python train.py --qk_norm=false --decay_shape="cos" --max_seq_len=384 --max_steps=11469
Each number is 128 + 24 x the weight over its row's rms, rounded and kept within 0 to 255. Layers, rows and columns count from 0. Numbers have three digits each. The size before them is the row's rms in percent of the matrix's.

# k: layer 14 attention key, 128x128, rms 0.0867, rows 82-127, columns 32-63
# q: layer 14 attention query, 128x128, rms 0.0878, rows 83-127, columns 32-63
# v: layer 14 attention value, 128x128, rms 0.0905, rows 64-127, columns 32-63
# o: layer 14 attention output (transposed), 128x128, rms 0.0872, rows 64-127, columns 32-63
# up: layer 14 MLP up, 512x128, rms 0.128, rows 0-70, columns 32-63
# down: layer 14 MLP down (transposed), 512x128, rms 0.111, rows 0-69, columns 32-63
k82 195:113136131102157135112128159141101165098166083122121150099118068144126132151119098126121150133184
q83 140:116130145110146142119140176145094165097162114139126149127121095160109128131102109146103125158157
k83 049:144158119181089139148141100119128115112127155126145091132141123122138143158157163130168119114109
q84 100:171146109165153120145147145123127073123201105138133133125150119120160165127148122182100120150129
k84 102:155151123143070135170115132179130097150129111143150118152139143111113114151122111147153087115088
q85 100:148172163142116104121114178165086083137150146111032099121112142108150111127154134112142085150091
k85 095:105114164118087160111136130135165149134140152149138095125126084140096132167125142117162094142116
q86 100:124116131121133153130122102110139112076121108087131182110097114130149146105084139118098133129120
k86 097:134165153145136114127119109101109091159101132137130185159135186109141117114182130132140149117156
q87 102:146185117101099115142114129133132121119141121076147123152095138119134101169118126104162108129134
k87 102:162140114123110157077111148128176133145151132098094204153118170130112123109146118151123114126074
q88 093:146091133127155133113114141118122152164137104116102117146101142181121105111119135159156130112086
k88 092:142108115106113088142136145075157150105094134158151073131127131130165110106134123115127082145104
q89 103:127102108136117140118116115111158136132119114152104153107154134155083133138140107239139111157133
k89 101:142110101141106111117128120188120106133152090144158095141087180096135109110144199121125103116092
q90 100:126131120122131156116129183106099080170081130095120127130178135118127157067116095113140142112163
k90 102:132138120127164137132145100129112109127123145165106099106127074108107162139136107155113138110217
q91 105:115106080096147139128169139161146122105132148124179112130167115126136142120140111084147140129155
k91 102:135156128127139107121117103141109163135121115143140099187125081116126156145106113129127145096155
q92 099:071109164127147139131106164162093130150106106094123152102124102142149135128121146148191122150118
k92 097:141097104130125127123145146092139122148142095129123085141112112166117134132126120143097118103150
q93 100:129063121115154122123117183161112139105099154083173143140120131115122101101115134165157140155140
k93 099:174160128133089115096120114123122109129152103159136097168063115114124165145149154114109086121166
q94 097:097114065177115132126135123134092138133096097147136170118159129147146147145112123143122140097147
k94 093:108160134136163132141123107141130122150093141124114140067171144129111088125150129123136106086161
q95 103:139111120103107091156149128098131099125156156102146135138100113111143115135114130180108150137148
k95 102:141115129141134123158101110138123142106139109116158170162087114123155140086132113141102127154133
q96 098:154112071127173134092119153157135097114138148126128127117150088152121132076123100104143135111128
k96 102:128130136113068107092120122131174163155098146133095143148164152169151130131125127127104111106094
q97 092:153136137123202152128120146158115121084117157110116119089108120129104141139169108128109140142141
k97 093:105135141156080080128119099102145125150128107095129156118158157160163167158130101154123111131118
q98 100:151093146138170162117125158133112138124077117142152126131094126101106073173113101120112124124091
k98 099:091105160171144104165148129143121115121156124129136112077141080156132090115140126133099117126112
q99 095:134096158117114098121129137149108099114133156117141123151071140124178131162136153099075129075116
k99 091:086121131127138150113160127136113112094147157120178138068142069088129123114144076155155130123148
q100 105:175114123148111137125129109142169140119141147146141091143113115104158087118109173144130110150096
k100 102:094125166140128118129128114123157120129105158122127105125099124120143099119102147085130103167066
q101 101:138100147130141149141094123170140114105117139110164128108108113097129100158113123078146133158126
k101 095:094148143169157140126073110070136099138179151158111166156094112181120113132122149141140144107142
q102 091:151144127129104135148097116134124102120123110118104113137110129134170127130115110115117177086150
k102 093:159117129159103153115097133115168107116137132105121155109115108153099133131110151173119115125155
q103 103:107140131134116137159130109097142107137162115153124180147098119163125133168124139096175164117141
k103 100:102109096146150120142096104089145149117120165098130158118172142134123130117115159123145168121136
q104 093:106129132131105076124143107093101108120120130145173156092147133142152126143171122102178134149126
k104 090:158126146108148135129106148095130125133165150126118122147060167140122162127103100126140142128172
q105 099:136145122126143113123111166115173141082144153122174158127124101154109118196098112139139156134134
k105 096:113107156136133122123064098130128132096125150121097126144136145098141124123174133113122123125158
q106 090:122113103152140122129160104134123161157147106147103106110140104186134089172152136124099131133100
k106 088:073093128139116141183147165106148201145107088134130083107135150132158113109134096127137140137126
q107 095:134092141124148124100154168148124139136122119113116136134143097081170131121084145101129128143110
k107 091:101085142132115114136134116127098161087158122127130103115112063128091146138116085096110175128143
q108 094:086160141128121101099127138113157119130109149107115163121155112108111180154133125145134131107138
k108 091:093090120139133100133084140154144115117140181114116130146156134161127082120113134119072074098085
q109 094:127080076142116149135133126154093147140111106103176132137131137084129133131084077172137116178147
k109 088:128157143171084148113124111081135093112120122119144077157076152110112102092138178096121106124130
q110 096:101119131120104157124148103098161147127097123149142156109128121114125124117155098156120143136164
k110 094:129093115147133156124112125161131185172117135108120145136142139121102139123106135106080170113135
q111 105:118099122148174090178120165135141174147133123097163134124149144131128111118127109160099144096139
k111 105:153128119137082137108111086138158106128071159097116132103138137117121122140131093145098093121158
q112 099:149128125139140119166170093170136147133175114110168104130182118179127086166130123123065144132112
k112 103:129131102146116149137088150104152123184100108135165103139092173096157074118128145173141104126103
q113 106:115184157108122095088153137113140142137132093131151129118122124127075144134167106118108119142138
k113 104:134075111105149184118137110128124114169120163115112157116137117093146138111176154138073140147114
q114 099:157136115099130122122088125084133123152103105120142129161108164144115131079137134107163147109162
k114 100:173181095084134149127148109122125113136097130134095147112115084108112119137132125107121128126125
q115 090:134151175127103094162155082154108132118121151148113095122115137144116085158193134109113165125096
k115 093:123137129085140152084124184112143210115168112119143139095088114177142138140085104169134133130168
q116 105:121094097117133096136121127172151108117125132144114121146162122081138091121100108119089115139118
k116 106:096133186141123150109108155125074149147131094160125132132124108123087152126133114187140123126143
q117 091:116123132151120104131177079099113103149107141166079129163152125101128093132175157128139131125116
k117 097:113077143126148128114141160155137181118117078134161151088126113153123117125102116106161192134151
q118 094:105123119132152140128144150154125134158127138099093103112168110089124151115101124117145098148126
k118 092:125093158141118139140134114120151106161109123153174102147120122174104122138087165112136163103096
q119 102:099144077107136109160114133048149136152126127138131172140127132113141202151113144146146135133130
k119 101:170098111172103110164100150107104078158111159115098114154150174148103125101137176133130103096113
q120 091:137089139170112123118161141110147190148130127173143118123122111172118128135143164111152157106068
k120 090:122079118066146123110110094111124139100077131128158105094130166110141120136149115153151143135137
q121 099:107159123128154114145135126099121177117156105127139145153117139157142095112114175121065133105126
k121 097:150125077113107138128118122106106113147091124095125105111129182057063164145174122121116073121124
q122 099:123086126118126105154120110129144099140120092141153088150179123128125126144096106158145082153082
k122 096:113153129099131136141171170128105137108137088139097118151089122158120122112103151148138150131159
q123 103:163169105114171121119108174097129157168122095109160122134128133164138109164180111118152143125106
k123 100:151135084077110126132141153117121116150159150151105134130188115108132142109097106123128109150123
q124 099:147083135129121111112110167164149157167094126123110154111137108106119158172141102148144132126108
k124 100:120083101106093094142128106126133092099115102149139120153112127146125100092112110101147121137101
q125 098:116158178130139111104128115157124148165137089090151114154152101131160109139120119104095116124123
k125 097:102135077112134182098145171141140176108127111135120099154131107119125108100119106115095118138123
q126 079:107147128103155135164110127138135104071108129149152165101143142158090177144172131115126171080177
k126 083:160132104143133147139131106130157086175110131116124158114129164144126162146127156142123146113104
q127 097:161151140124153170141100105146111095154131130115155147138165134096102130129142122102129163100126
k127 100:109141137105174162092127127155137150108091101152130138132150053169133103131083106136123150161184
v64 103:119158125128122082131139105138120100172106156161114123086150114126122080125156146132123113161147
o64 104:141100151151115129109130140124139109179133093163135129120130085158132106135145138131113160110143
v65 128:160147135144120144122102130160112161148105112119149119128115125127134053149141110079098113100131
o65 124:145130088145098156148118145137153098111125113140107109128129113126137093129130112144128160137148
v66 124:137088147114114133133131154148116141099147136134115145156132161079135100130096129150082138093125
o66 120:154165166103112138185132129123131144141141133105126143127093194128128105114116122136132137147144
v67 125:131121166116133114178094122160093134114118140120140131165088103166167153128098136149123130091113
o67 122:141161131137102115118127105164113184139151163148134138108165013146123137121157115120092143125083
v68 095:126163169121128163162157119153112123146140090143095138142164119140130146134129147111153130107129
o68 099:137141120110151129124122114143104123144150153133114130141138163151113129145129135114125119131120
v69 109:152135102101146146091171136129130155119133162098120136089165112130132117124137102142116150134151
o69 107:119097125128125113120123124125148095165127099102125171132097108147158119109153123119085154124206
v70 119:097156128120097107135095145125095128169102117148106148133074123147135131167159089129170108163145
o70 111:130155093149129120123142176138133160133136124130104077139123064139112121122106110125158127130086
v71 119:135096126127100161122174116080136102163136110117149159123084124133111133147133141139098057100140
o71 116:163129160138136144115130101134087117126137130113147112157127077126133124138132136130102134119129
v72 111:129153134138107096145111107134088112102106114111098193147101154127121129128143083114104120149119
o72 117:169169128138045163167130149107142198131175116118122128158113091140156094113123112123091129127126
v73 120:136125152144133141140131137147108122103125092143083126182128121127097122136110130132086161142136
o73 117:109150094133093119125077136126091142103179135131124120130096168136127095152161147106147111105122
v74 114:085130065118116135173114093115106124119123147126140101121097144156119116102152187100149162142160
o74 109:118105123146150111101102166132139066129148157119103178145112148124116149135162161092106138130111
v75 118:110182141167129113140168132148091125139164134126086111149102134094158150155042136135074151117113
o75 118:087098114138073160141112111134118168137169104122138132100139129117128092090089137134098114119127
v76 117:148141099108163133076107132132158113130134129150102116132132129153096154164159127106114132121153
o76 116:133150091158133159116121112111167146115151061147138125149143115162090161128141097141126094110147
v77 122:121147112168134128131150136099114106138108134132185117138112140150097119146131134146163105142157
o77 122:112093148137114119115136151157108136133084161125134092126102116107163148106104132127145147153132
v78 098:103123137142112184146145103149150105155108122123118129146141136150118124135113129141131090149144
o78 101:118112157135118133101100125129089067085128154141151126142153152124108140125131117148091134150159
v79 119:132126109154167135110134153138120094132131093152102117126158142092137135114096089139114153097145
o79 119:125175134117103107171123116110138114092117165121142139086145173122132111158132092123125114135134
v80 123:080137130099091116113122105130138096153139086144109147149137131165153173123100159129099097134122
o80 126:071124119134142131102106126099117110080139103127119107142125136166122115150144158115082134114070
v81 113:110134092149105079118106132102092112121122110090159119105174131163073129101125137168166164147128
o81 112:116118097140124092106131128121123128096123124101144153103142159110141136166177123135111128112136
v82 111:145146134099121095115150099130157136127110126133127134089155127094159136163107144091104091133111
o82 112:080115115110162132105132083132138125129140094133117081145105140125134126133116108115119108138112
v83 117:172171139140170091073157094159123110165135131147110152129125122149105160112095151076110121102140
o83 111:124111128098139167102142081130154160155159126102122117138142150112097112122106120123163139122085
v84 107:114191152132111144142100128141154136159092120155117103099163126168176098176139124110148118149152
o84 106:110172117146102155084120102154083128105108115161144074110176105117154165154170123104159116138121
v85 115:115116137154132131128118094103126126095080113128112135118108140101088124132102160110144110136129
o85 113:122086144123098146131101152139119191115125176126122081117114128102130164110081129150162117156060
v86 120:139094150095175132097126104128100102171119098119133106147169116145165124148135125185138114160088
o86 118:117144147126161124145133126142154117108131103137111141127136132110126117127166095176119069144086
v87 118:133133112148109097098122120103138155150173123124156148113113134106128100121119097110141112133142
o87 117:147101128112147136137130134120142171112101108149114107094169100092121126107114143171159140126141
v88 114:131144094116181135114158090072123125154135129133138108084149103103126117161117135120106133153140
o88 116:108127143143158123132094091120130126141134149107111162105099110083126107097124115114139122120081
v89 122:121158134120124141125114160117111087127145137091103099095135132111189128160144115163133115097140
o89 119:125153150135108157117142118127137133138069124132142091067150062093126169113137142127110102156163
v90 104:135145125175103150166104134109148144156172156154189133162147134089103119101081133129138117052129
o90 106:123106118136138114141115121114120136103094136131164088127125136132137106130079168114171137119137
v91 110:119086175173096112121120147146129116125152137114139166173148146136148106173114140170109140134125
o91 110:085135087104128081117150143096115137155139087120124130155121129134193066125138104149157124136098
v92 117:113161114084098154104106147086154134151155132156146132106149114134191136182099149110117104128138
o92 118:081133110136196115108128110123142116124146109102107087123150103101101146137130157116147098132104
v93 123:128130107128176144148173137111152143127115141145126110127121119102118078160106132135131162094134
o93 117:121122136144136130115107101097145091087141132160159126137099149120134144098102110142169130120146
v94 106:146092137103143082112142141182087154151087162183136143110129152147149128137113128115133106158160
o94 109:124136138144109141120141110153155103119140110146105167134110128160126122153158122140102138123130
v95 105:135153120117143112097108141143116090143127155097100120092115132179133106082125147130137123158148
o95 110:157158168116098101117140116166105151144128127137125150122167123110114147137134129142094145121123
v96 124:109145100101145118134094137141121155089139152130166075161122115143132199149125117162134114142131
o96 121:114113153135157117132131134159121167154142107095115146129145071133107148107098110124097140123139
v97 107:156121160130142130089117150126110121119091140143136140096140157173114111130099140147154153089125
o97 108:124140095128123115130178156134146114114128153141156118111132164157118142124121118164112150138101
v98 106:098120109142143141145101141128107119159102104118157142161081142186130141075095163136162134116149
o98 109:134168138132127113143105169133116119099128166146122127133142141163142112148165114119118141131114
v99 104:130131158113150172124169135159094089130125108161117151143184145118100160121131092160181136143120
o99 103:117146160125138094124144136157143105086134176137136122118110181146109151153105139167161102119124
v100 111:139122161162114160148129137150125138148099124141100121171173136163132081154110128106115159120144
o100 115:136136132109088132131096127146097079114128100124154146140146173145140095133175176115113168120109
v101 132:102168124135112131186103146133103169098123166155156102088135146127136106185130165154142147104128
o101 127:108128104152130139152129166154127102159129129148152172134080143137151101141129164081093138132161
v102 098:137136142119139143127143132134143121130078123141186111116172118142096120148110159152123122162137
o102 101:136092150145129148129158110143129166102113093144155156125139097149178131120100079155087149123144
v103 124:169125161129072125145115111093159124089101115155107153136105153157138154105127111085156105141123
o103 119:139163135091084138114140126136103162101160147128121120156203159122114165150157115102105154125124
v104 113:143119126144140121128073113109152109117110112098102127104136108134121087165161138103152123150139
o104 113:135132112129108117097134147088139083147156134097095153118166119115128133110131118153126128120140
v105 114:114108135098118109132077151120131133133118130094091115144135126146117157126127157157125147115111
o105 115:127129126135126105146129114131139142123121095121155117111097088157112154146151169165093122100101
v106 120:120102126110127121138077134189104163109139131071144142123155136127111095130153099130108132137108
o106 120:139133108110117101106131098116110116119121113119122086146096116114160146132149127133133117127134
v107 122:174091150105125116114137107144134117091095114161138134103152152139107152131127108095155154142148
o107 116:147122141105102133109138137172144176123156100157144106145132159143146142156167134109150154119130
v108 109:138119120126130157133142117146115128156169158190115147148140117111140137146155111133160126121153
o108 108:160140112141139123131151121108131132193156119160154204164113130114103109117094118079132127114177
v109 120:155134138137139117116152173148131134104140149109144159183144141123106129120119164112145166089145
o109 121:113121090123115158122129116084160113086128109135172161138132092142127140124115127150132146134138
v110 115:155141131114109130165153111081115128124104115135132126111105135124122170119179162108163156099125
o110 116:147136100124122134129129162119148148114154143165138124161075085157120149121142144080119160109105
v111 115:163137148144158171124171126158128129119118105087118100086121134140163105162134150086145158110113
o111 113:108107116134130168126166143164130096157086116131115103088111159139169120087131125123157137155144
v112 114:098191152099156131141153113100086127135155147117145121119129130116117085104085141134098129174122
o112 112:079097119142166124087118137095139086176148122110132083154126145090105111083091139136070114147116
v113 112:092147156102101101171131156112112129134111105139177132129174133154114144132116165135197129153152
o113 113:105110108137152120090118111147128148121115081162154100136165116137164142146155139126133128132111
v114 124:116128137130147126173125112150113134133109118152134121142106141145159128162133140133167117120110
o114 119:111166118138123145098138139131118141147137148174123096146129085178128138101130143076145110141070
v115 124:098117117103118126159144140129143146124172090115130105144146117081120121118143098160107136090127
o115 120:097133098146140111130089128119116114111117103126136065124115146147124147141140142135119139124171
v116 100:123132109131110112110099132139161148120092104137138176142149135120128071134155143112129125140116
o116 104:103097111142109106124112169090154074078109135088109084118147126143134120146131156149116156121093
v117 131:110083136112137193101121168118101148136143154114159102134140127100109101087149133141149113102148
o117 127:139135099161180137121181138149129087166118087138143157147150145150134117118135116151113120105160
v118 103:121155185121121158159143153128131116199128124098108115155131119108145121103136125097118143154167
o118 104:110150136121105156110113093136138089127125102102124081108159117131131125084104141149129148134144
v119 107:087129154129147143154124112132139113145134107144122167104150117118110119116100139123116115103120
o119 110:131123134178125130107099108085129126107155127153149136125153120104139108155139135142076113112171
v120 116:098165113092112120160170134117103131113119128084113137079141114153135130131124120153108135144127
o120 115:103121120146110111083124112142120107122155149121121116115100071156155128156133128134115109113151
v121 132:123089122102135090137130146136122104141179150077128179142162119101153118130140118136153111140141
o121 129:120133186086122099133140121133155150128075095117110130157134073121153107108108101135165128139133
v122 115:136139151096173176092117153120139125091150112088132132148079130150119152075164157116101104168133
o122 112:117176123137166152112173156112133100162143149108115095147137122138117148108096100130099105141123
v123 115:162151117148120109084154120136117109126152133157163145117135137124112134143157100160140119189151
o123 114:123142104117152097127141141111123163151145080158118122135152168099147088121169103131127118129175
v124 108:142143112099186090124121094075146161129133142141136147119119138154154159130116174128103109123130
o124 109:121130147144119148124119120108143174148124172092096146132075112132124173116100127108143118136107
v125 115:119127158121120165129129156143096137112149133158093123129143122098111181070075113092138169147118
o125 114:117135098120135131144135107117121148165181127129159157127164186118092138126069137118102128106120
v126 115:118169139141144141150092103113126115112147148102175150104160133159117106104129137126182128129136
o126 115:087127128118099090080121149122127103126111169105146145128169101135146140138141146144096136120180
v127 104:161129106164135128116128092166142120153141098112115116144141146141095119106129170098126130123168
o127 102:147124126122109187127114117127096136129128098122149145136129166119149116131175154111137151105162
up0 093:116131123141115126127109111118171095139125129166099144139103121125117123144133142157149112149123
down0 089:151090097104089114101162110135144197140140140115106111135152170130145120154132129110157150170175
up1 104:124183135131118132165095095141123106137122124106119146178176144114104156070125139134076145131128
down1 095:085133107116139189149138091092127140145143177134140124174176153151169151132134098126143086092113
up2 100:146147102152129090160074146125166106145146135127077115136140149107105134151133113160109128147113
down2 111:172088158110047137113129105110113109113122153134123143077147163117161127109129129142137140136130
up3 107:108150134147112117132133116112198104143144200157138117174147146126147101116147134102111143140112
down3 114:123096162132124147089110114109130159099093128115164067121124165177115082142174150107156152136124
up4 095:127152108169091129149172062135196104138141127140152119121126149115123095119161132135097140171107
down4 086:159099111128108131117155128114105142134086187090088140137148155157128142120112112110162137127167
up5 106:116138131124154145147146117087147130144111131125113142132150149107118103151098168112099086118087
down5 118:137132122132130140133113139096132150129149136146111135120141145114113126126100145122107158136111
up6 107:120156101115078126148122115091148138117132136094145139165109123145135117106098148097132114136097
down6 107:145127141158126133140116059124123112112129138123160140124186105151120142122126145164088122096095
up7 097:151133165172127149096154124137146120131066109115127148122182138098151145140123154136094107104135
down7 094:070176119154098125142137152155117127165136142130157099093129136112102132157103108103114153177170
up8 096:219154148112157145108120117122165133096156150102107118140116127088149125149115123143099155120098
down8 091:123148150106146140100131140131134139097099131138135132110124136106073146068117126121115108156129
up9 093:120135150138122122170137099146112126157104115131119112116159159150147091160150176149084154122115
down9 084:117122142183129125125113101122167121171143141119129147091095106140142135120120107085151118113134
up10 102:143104096138105103116125135142185146123134144154111142152155144128114118088112130108136131110124
down10 099:112099167136144165110145157124145111071135118140102120166165168128146108152146096134175162132146
up11 109:107133124167136110156069106133141094180111150120157139128131126123151107089116133125123104114119
down11 128:067128107138143123159128094167113110166148155117122121131078008117161136151140133100150120097133
up12 102:143168106172116179108121133154160114119133130143135123135149145159132126129099138134116128133129
down12 094:100100119129120114148115172101120116134122129186100125102096127108141091136119131127112154148140
up13 100:137111136157110101145134099133143122096115140127138074133185153131148106125152165095139109141103
down13 095:123152123126086119096151147100150121119102094171130107159144164166155119121107127090195100110133
up14 103:132108139132065127132161134089141106097123130170103161162166145088120191131118130133132141115081
down14 103:094154164131098121179173130135141102153107086130135102097150116122102145055150067080130126101130
up15 105:115137139141090114143127127133128115144117147137159142110133141120105137110124142129120111087092
down15 115:068144136103139170188140107134127111113113148128140120114130134099111127106153108138110088151149
up16 099:126146158106125127145086061146139124162103133119167113134102147114126120150120143131153112173139
down16 100:129135124192095135117139124136072129112135149141106124124129188158136122114101152113086161120154
up17 099:160131146117135180100128103174138137123112158102124101157169129138164116117159117123103101142122
down17 095:106107135104104121126155146135165132101118134177091125132125152116129108073140096121121119087126
up18 095:113103088119141132141128132131114134100142163095108163137097133125157155152151106150109076139126
down18 109:119113126146124140114151110127135114129118125142166131135159000100132120118130153154139144128123
up19 096:094136137150126194136125122135142105125121151134192088098139132131173120122118148139167166145114
down19 092:108088138162105110143133146132105148181110105154110199123109168128119141111087085161126100110092
up20 104:103135113118093124134106132121180103106126153090136137168173134130147134063128181130088169094090
down20 112:146095146119123171165081110119134124118119085118161138153082123161161079110139118130115104131125
up21 108:129091109147124124146096110113176090120079183166131118111116145097127120131171140202118110086105
down21 118:140124135144151129119112120170156109165112133171130150101153146143177104097119150130109083126106
up22 099:136128101152095118148111131091134149160095118152141139106163125087148149115150106133144113142133
down22 096:125101152122140120124113099124127160136135123102139100107112097164127127100145156101111160149111
up23 098:158108152170142147135117118101158108115082147137153083160125124140156158140119115113119142138097
down23 098:085134139101078144132113142097136141190160131100144143129103129097117147110127126140129151092129
up24 099:110147097146108138151113099131161138150076160130142109103140139138104147128140122103147096127098
down24 098:162104087137140112111105109213157144112108149120102171136135129119130107143132130148138131133130
up25 094:090119148117098093121144129149135092149084166091085099157114150155134109101100157154158149122115
down25 093:090109115140127134081109107106165118142106114115149094113087155145153103109122106088137145161104
up26 095:131115116142091106132161150084112124148132111134157139138151159114174093125116085133108122145125
down26 083:152138115140135143126124127127092174166139153133126138103137139169124129119166122125095150123111
up27 095:110077135129118156114143071126153141130111135104171154157108139122133133078165155140149123145157
down27 094:134151134133126153122114153142123090110148128176109110120173076161100107118095103117117108092166
up28 108:156135126131080128116118128142120132125130134119159106166154132155125153116178129139104108146156
down28 101:178131120102174132095132117130120110089151105104146095104164137148084145125139115139086117138118
up29 104:142157128133155117127142096158178134131100140157144114126114163109136169098135129109139140136117
down29 098:098146123130146145144130152118145145134094164145126126111136148135125179158119133125135119142148
up30 103:145103101173107100161120135123130109099144161094134083126166127128082153118100141108151138126116
down30 116:172101119135120144109171136144114141074094126115156127128107192119074112109115107116169188119129
up31 095:158112070128134156165123134127103079123089136133155121130115151178117147133150120161149117079113
down31 092:180155122114134136181124138127127202093161157103134133110152149092122095149144105153121114124113
up32 091:123120125144109132122137118103142119160106172117115110128106134139150095158110086132148091139107
down32 081:108134117088129137075151122135108148038140135093141125139082133119131139116088126118124103125122
up33 096:126141129132115149127102147105153088149110122112100124134106140159111137142117174118137123154084
down33 094:114131055107135110139124108144125121112152121156112122129135107117147111117100132147127153114166
up34 157:117117091142151099156088129108119129154125127124150147125121110130129131117144106101106113130135
down34 140:092115118146137119145119133110120135126131135135140142125129000120128128121134112127112107120146
up35 093:152095089120123110139115102120134094134076147132146128191113124110128142155116141131108115084080
down35 092:155177151146136126078110111130148113133169110120159113118111072140133147156104113109098162186121
up36 103:153146101123150100122141129129140135134112146119125124131096162095109168129182082104168073175109
down36 107:147141118131175134134096150164126178156116165138135156111141118083130142124071120125135134131144
up37 105:118055155094159143140142125148150146157114171134132115120160144094132149150141121202174084124135
down37 102:131138130174137115129131135162178154123151136110077164141162129094102111116124163111126118122141
up38 104:164127112101093088164088120139118147106146177125164109122184132112132163151109122123139132139118
down38 103:157132106153106115149146121131132084106094135109127166157106212176166090110125114137118114099118
up39 094:139099105105100139119096145144123124095132131116124059147105148130124129103169126118109105113142
down39 088:145157155133130130116163103177159159065159101115104148108149107130154115121150153130148093120132
up40 094:147113132159092155138128146132171094102124138103081123158131143117140095092149083140151167117143
down40 093:199141109076136107096154120137092133090150151106126118101122137088169078128128162133128160159135
up41 106:142111125153129150115128131145173148114075107137158156113135151131155083143180146135112072111089
down41 096:102142127083076126140164127090095140139129134133128124112167133125117129101123118122139096158118
up42 098:129152083167121126140140131142108109142094099139108127191119150105123098115135107140113083097136
down42 106:090106129112127094107145167111140135157104102119152151127152156133138136147142130122073110137149
up43 090:130103155180159177139112086097133111128086111144146087122118137143114125131133153124166155099150
down43 089:108152119110084101164167119160110117102149150125131128154139076107130098124116109099127126107140
up44 162:110132095133147125167104135112116136164114148109140119138139090113153130151139120122116138124138
down44 141:086139130124131131131126116129139117138126142126137118143124000127113118123135137117139124117131
up45 087:138154107099137117106125089121160131115135142123098144116168116111075153173115121090122156114118
down45 084:102131118121144128113158177098135117122119108126108129111097152136146140102132132127107118180060
up46 102:125143139158118127124099139126144076158130162128108067146151114140159166121132127139112130165138
down46 102:086117110147156113137134153100143120128120155133142141112120072150114126103148089138115150080146
up47 094:150121131139141140099136090182112144120097140176125124103146100103147143158108169094141101127088
down47 094:135141100124104137108153138091106135090143132118113158175114194122141169092171124173095132171133
up48 098:152138144165149113120126130152185120137112088163108139135115138085116142164121168091184126070116
down48 098:109115087128105153112112153131083132135126167088139139151147143175125131118150132122088145144114
up49 097:149155127120131102111134100149118143140120126130168077179118124124111135069121119124118070148063
down49 092:138098136163108136108110121108141144071173098158127133100142131195127167126142155119114080133120
up50 094:105096169105100102152114124130113091146108129117125132126165157101144126130121134120172124128071
down50 090:135119165134124105116118142081119115101106099153108140123150171133116119074146166131156126105168
up51 099:104115123142100091099121127134146097122117166099142147096100136150114152092115106160089148100121
down51 095:113099141131124148120169096103167148082133109159111136100172154164106132186084096115082112132106
up52 103:157092101181129176136168126123109123153122115157153098137155142108147122131170129104158146120122
down52 102:128090157175125132129165127112099128149064137133089157085136137113113104105157118136143130129168
up53 087:170109096162157145130151130165149104128066118114137087143134148128130099191179101157130104138129
down53 091:097143143119105135137146123112128115105114139156129139125089112123116121016120123148162156112086
up54 109:142134099135101137138136148101145112124120118113099118169100114094176122123144100121122122135105
down54 118:132068114131117110152103133116146115164170147135143121138177008130139117132130112128131146123085
up55 103:122116131131080150137134077134128130138093108135119127142112152106079133100172123176122138122114
down55 103:107098142116127120118079109141127151104153164175110139161139113114088109134127133131154120113177
up56 098:122119132143080131152080118087125163157124122144120133149118162075160092103144151173127149142112
down56 097:147118113099129102126139113134127159118123190128145106152103136174052140144108128138133119111130
up57 087:150162137104152122109143096115152111127131172136091135159107112138133099122124115106111148142121
down57 088:129117140148124115131114117129095152144134117138163096101139089164107123142174118179145108148148
up58 104:176153140139143163173149127088113076139107138120108105152128139124192078087134179145141166148098
down58 102:119115138104105169098133144118128109117157133137114129173118176113138152118161139132126117122112
up59 093:131125148213112176118164083109136115115100117143152107099147149083144179123141126163135145136121
down59 094:138134126143114099115132132167114115127137130107105138121096148127098138153146105126141102145129
up60 098:101137134155105082127143135115154123168106161152166125108114106137144095105137131133140121162139
down60 098:123121132102111125112125073128136146149130129194180151096113120120117147147154144114124103115157
up61 102:142113113152160123152095173128113098131130181092118121134164096137122116121088101104117124147126
down61 113:111131132129137109126128120142121139112143151125130131126141000116153131144119127135155123121138
up62 095:156152117176112123146153169110152132102135109090122082115132153119130129073140164131141134118101
down62 089:134114112139164092140101154181109125116150129119126144096140136088148112111142102116144138146116
up63 093:135106143149113134134136112137152125126112108118162095182100147133107089141150150113132061158118
down63 088:142121138155156140133124116159121124080162126099136174128150062142168098110132123172119138149119
up64 101:113154110147090095152142134095161118090106143149157117121161145140158116142131177138123128050135
down64 098:132170165122111137182136134139126177119104141132145131133091153156093121118115094118152097094132
up65 103:167137099139130133148155135074102121147127131152164096140125133074104141141122117157115132124077
down65 102:117132149114151123129115120179132103159169088099124118113082162169129146128143125088159083115122
up66 091:091159139122148118132136154075151137143141151102106120088184149132179144122134127161117137157109
down66 091:149113164125113127128094133134130134104158093137107119153091086177126142147134145120173153107135
up67 092:163093153099141133140139107134124120128109153130128112078179133110088112116116178179133152106092
down67 088:092128100113106098171104105140099108166152154081130103146113174120157144129134154126106101129143
up68 099:128151082147136148163103139080150097139151154163111113102095131151123154136139122161166153110098
down68 091:120151150146128157098137073112123157158145111109106140120157140093177132178117140130141142092129
up69 090:146172111116144133096132104133115122136096144178173125122155120092148127128145162082156074112143
down69 094:114109142133093112134116149133154158114154098099088120120096224154134094131128130169131146139128
up70 097:168101140107128131108126118181125102124116117124143114121174154117118124151139164107079141108137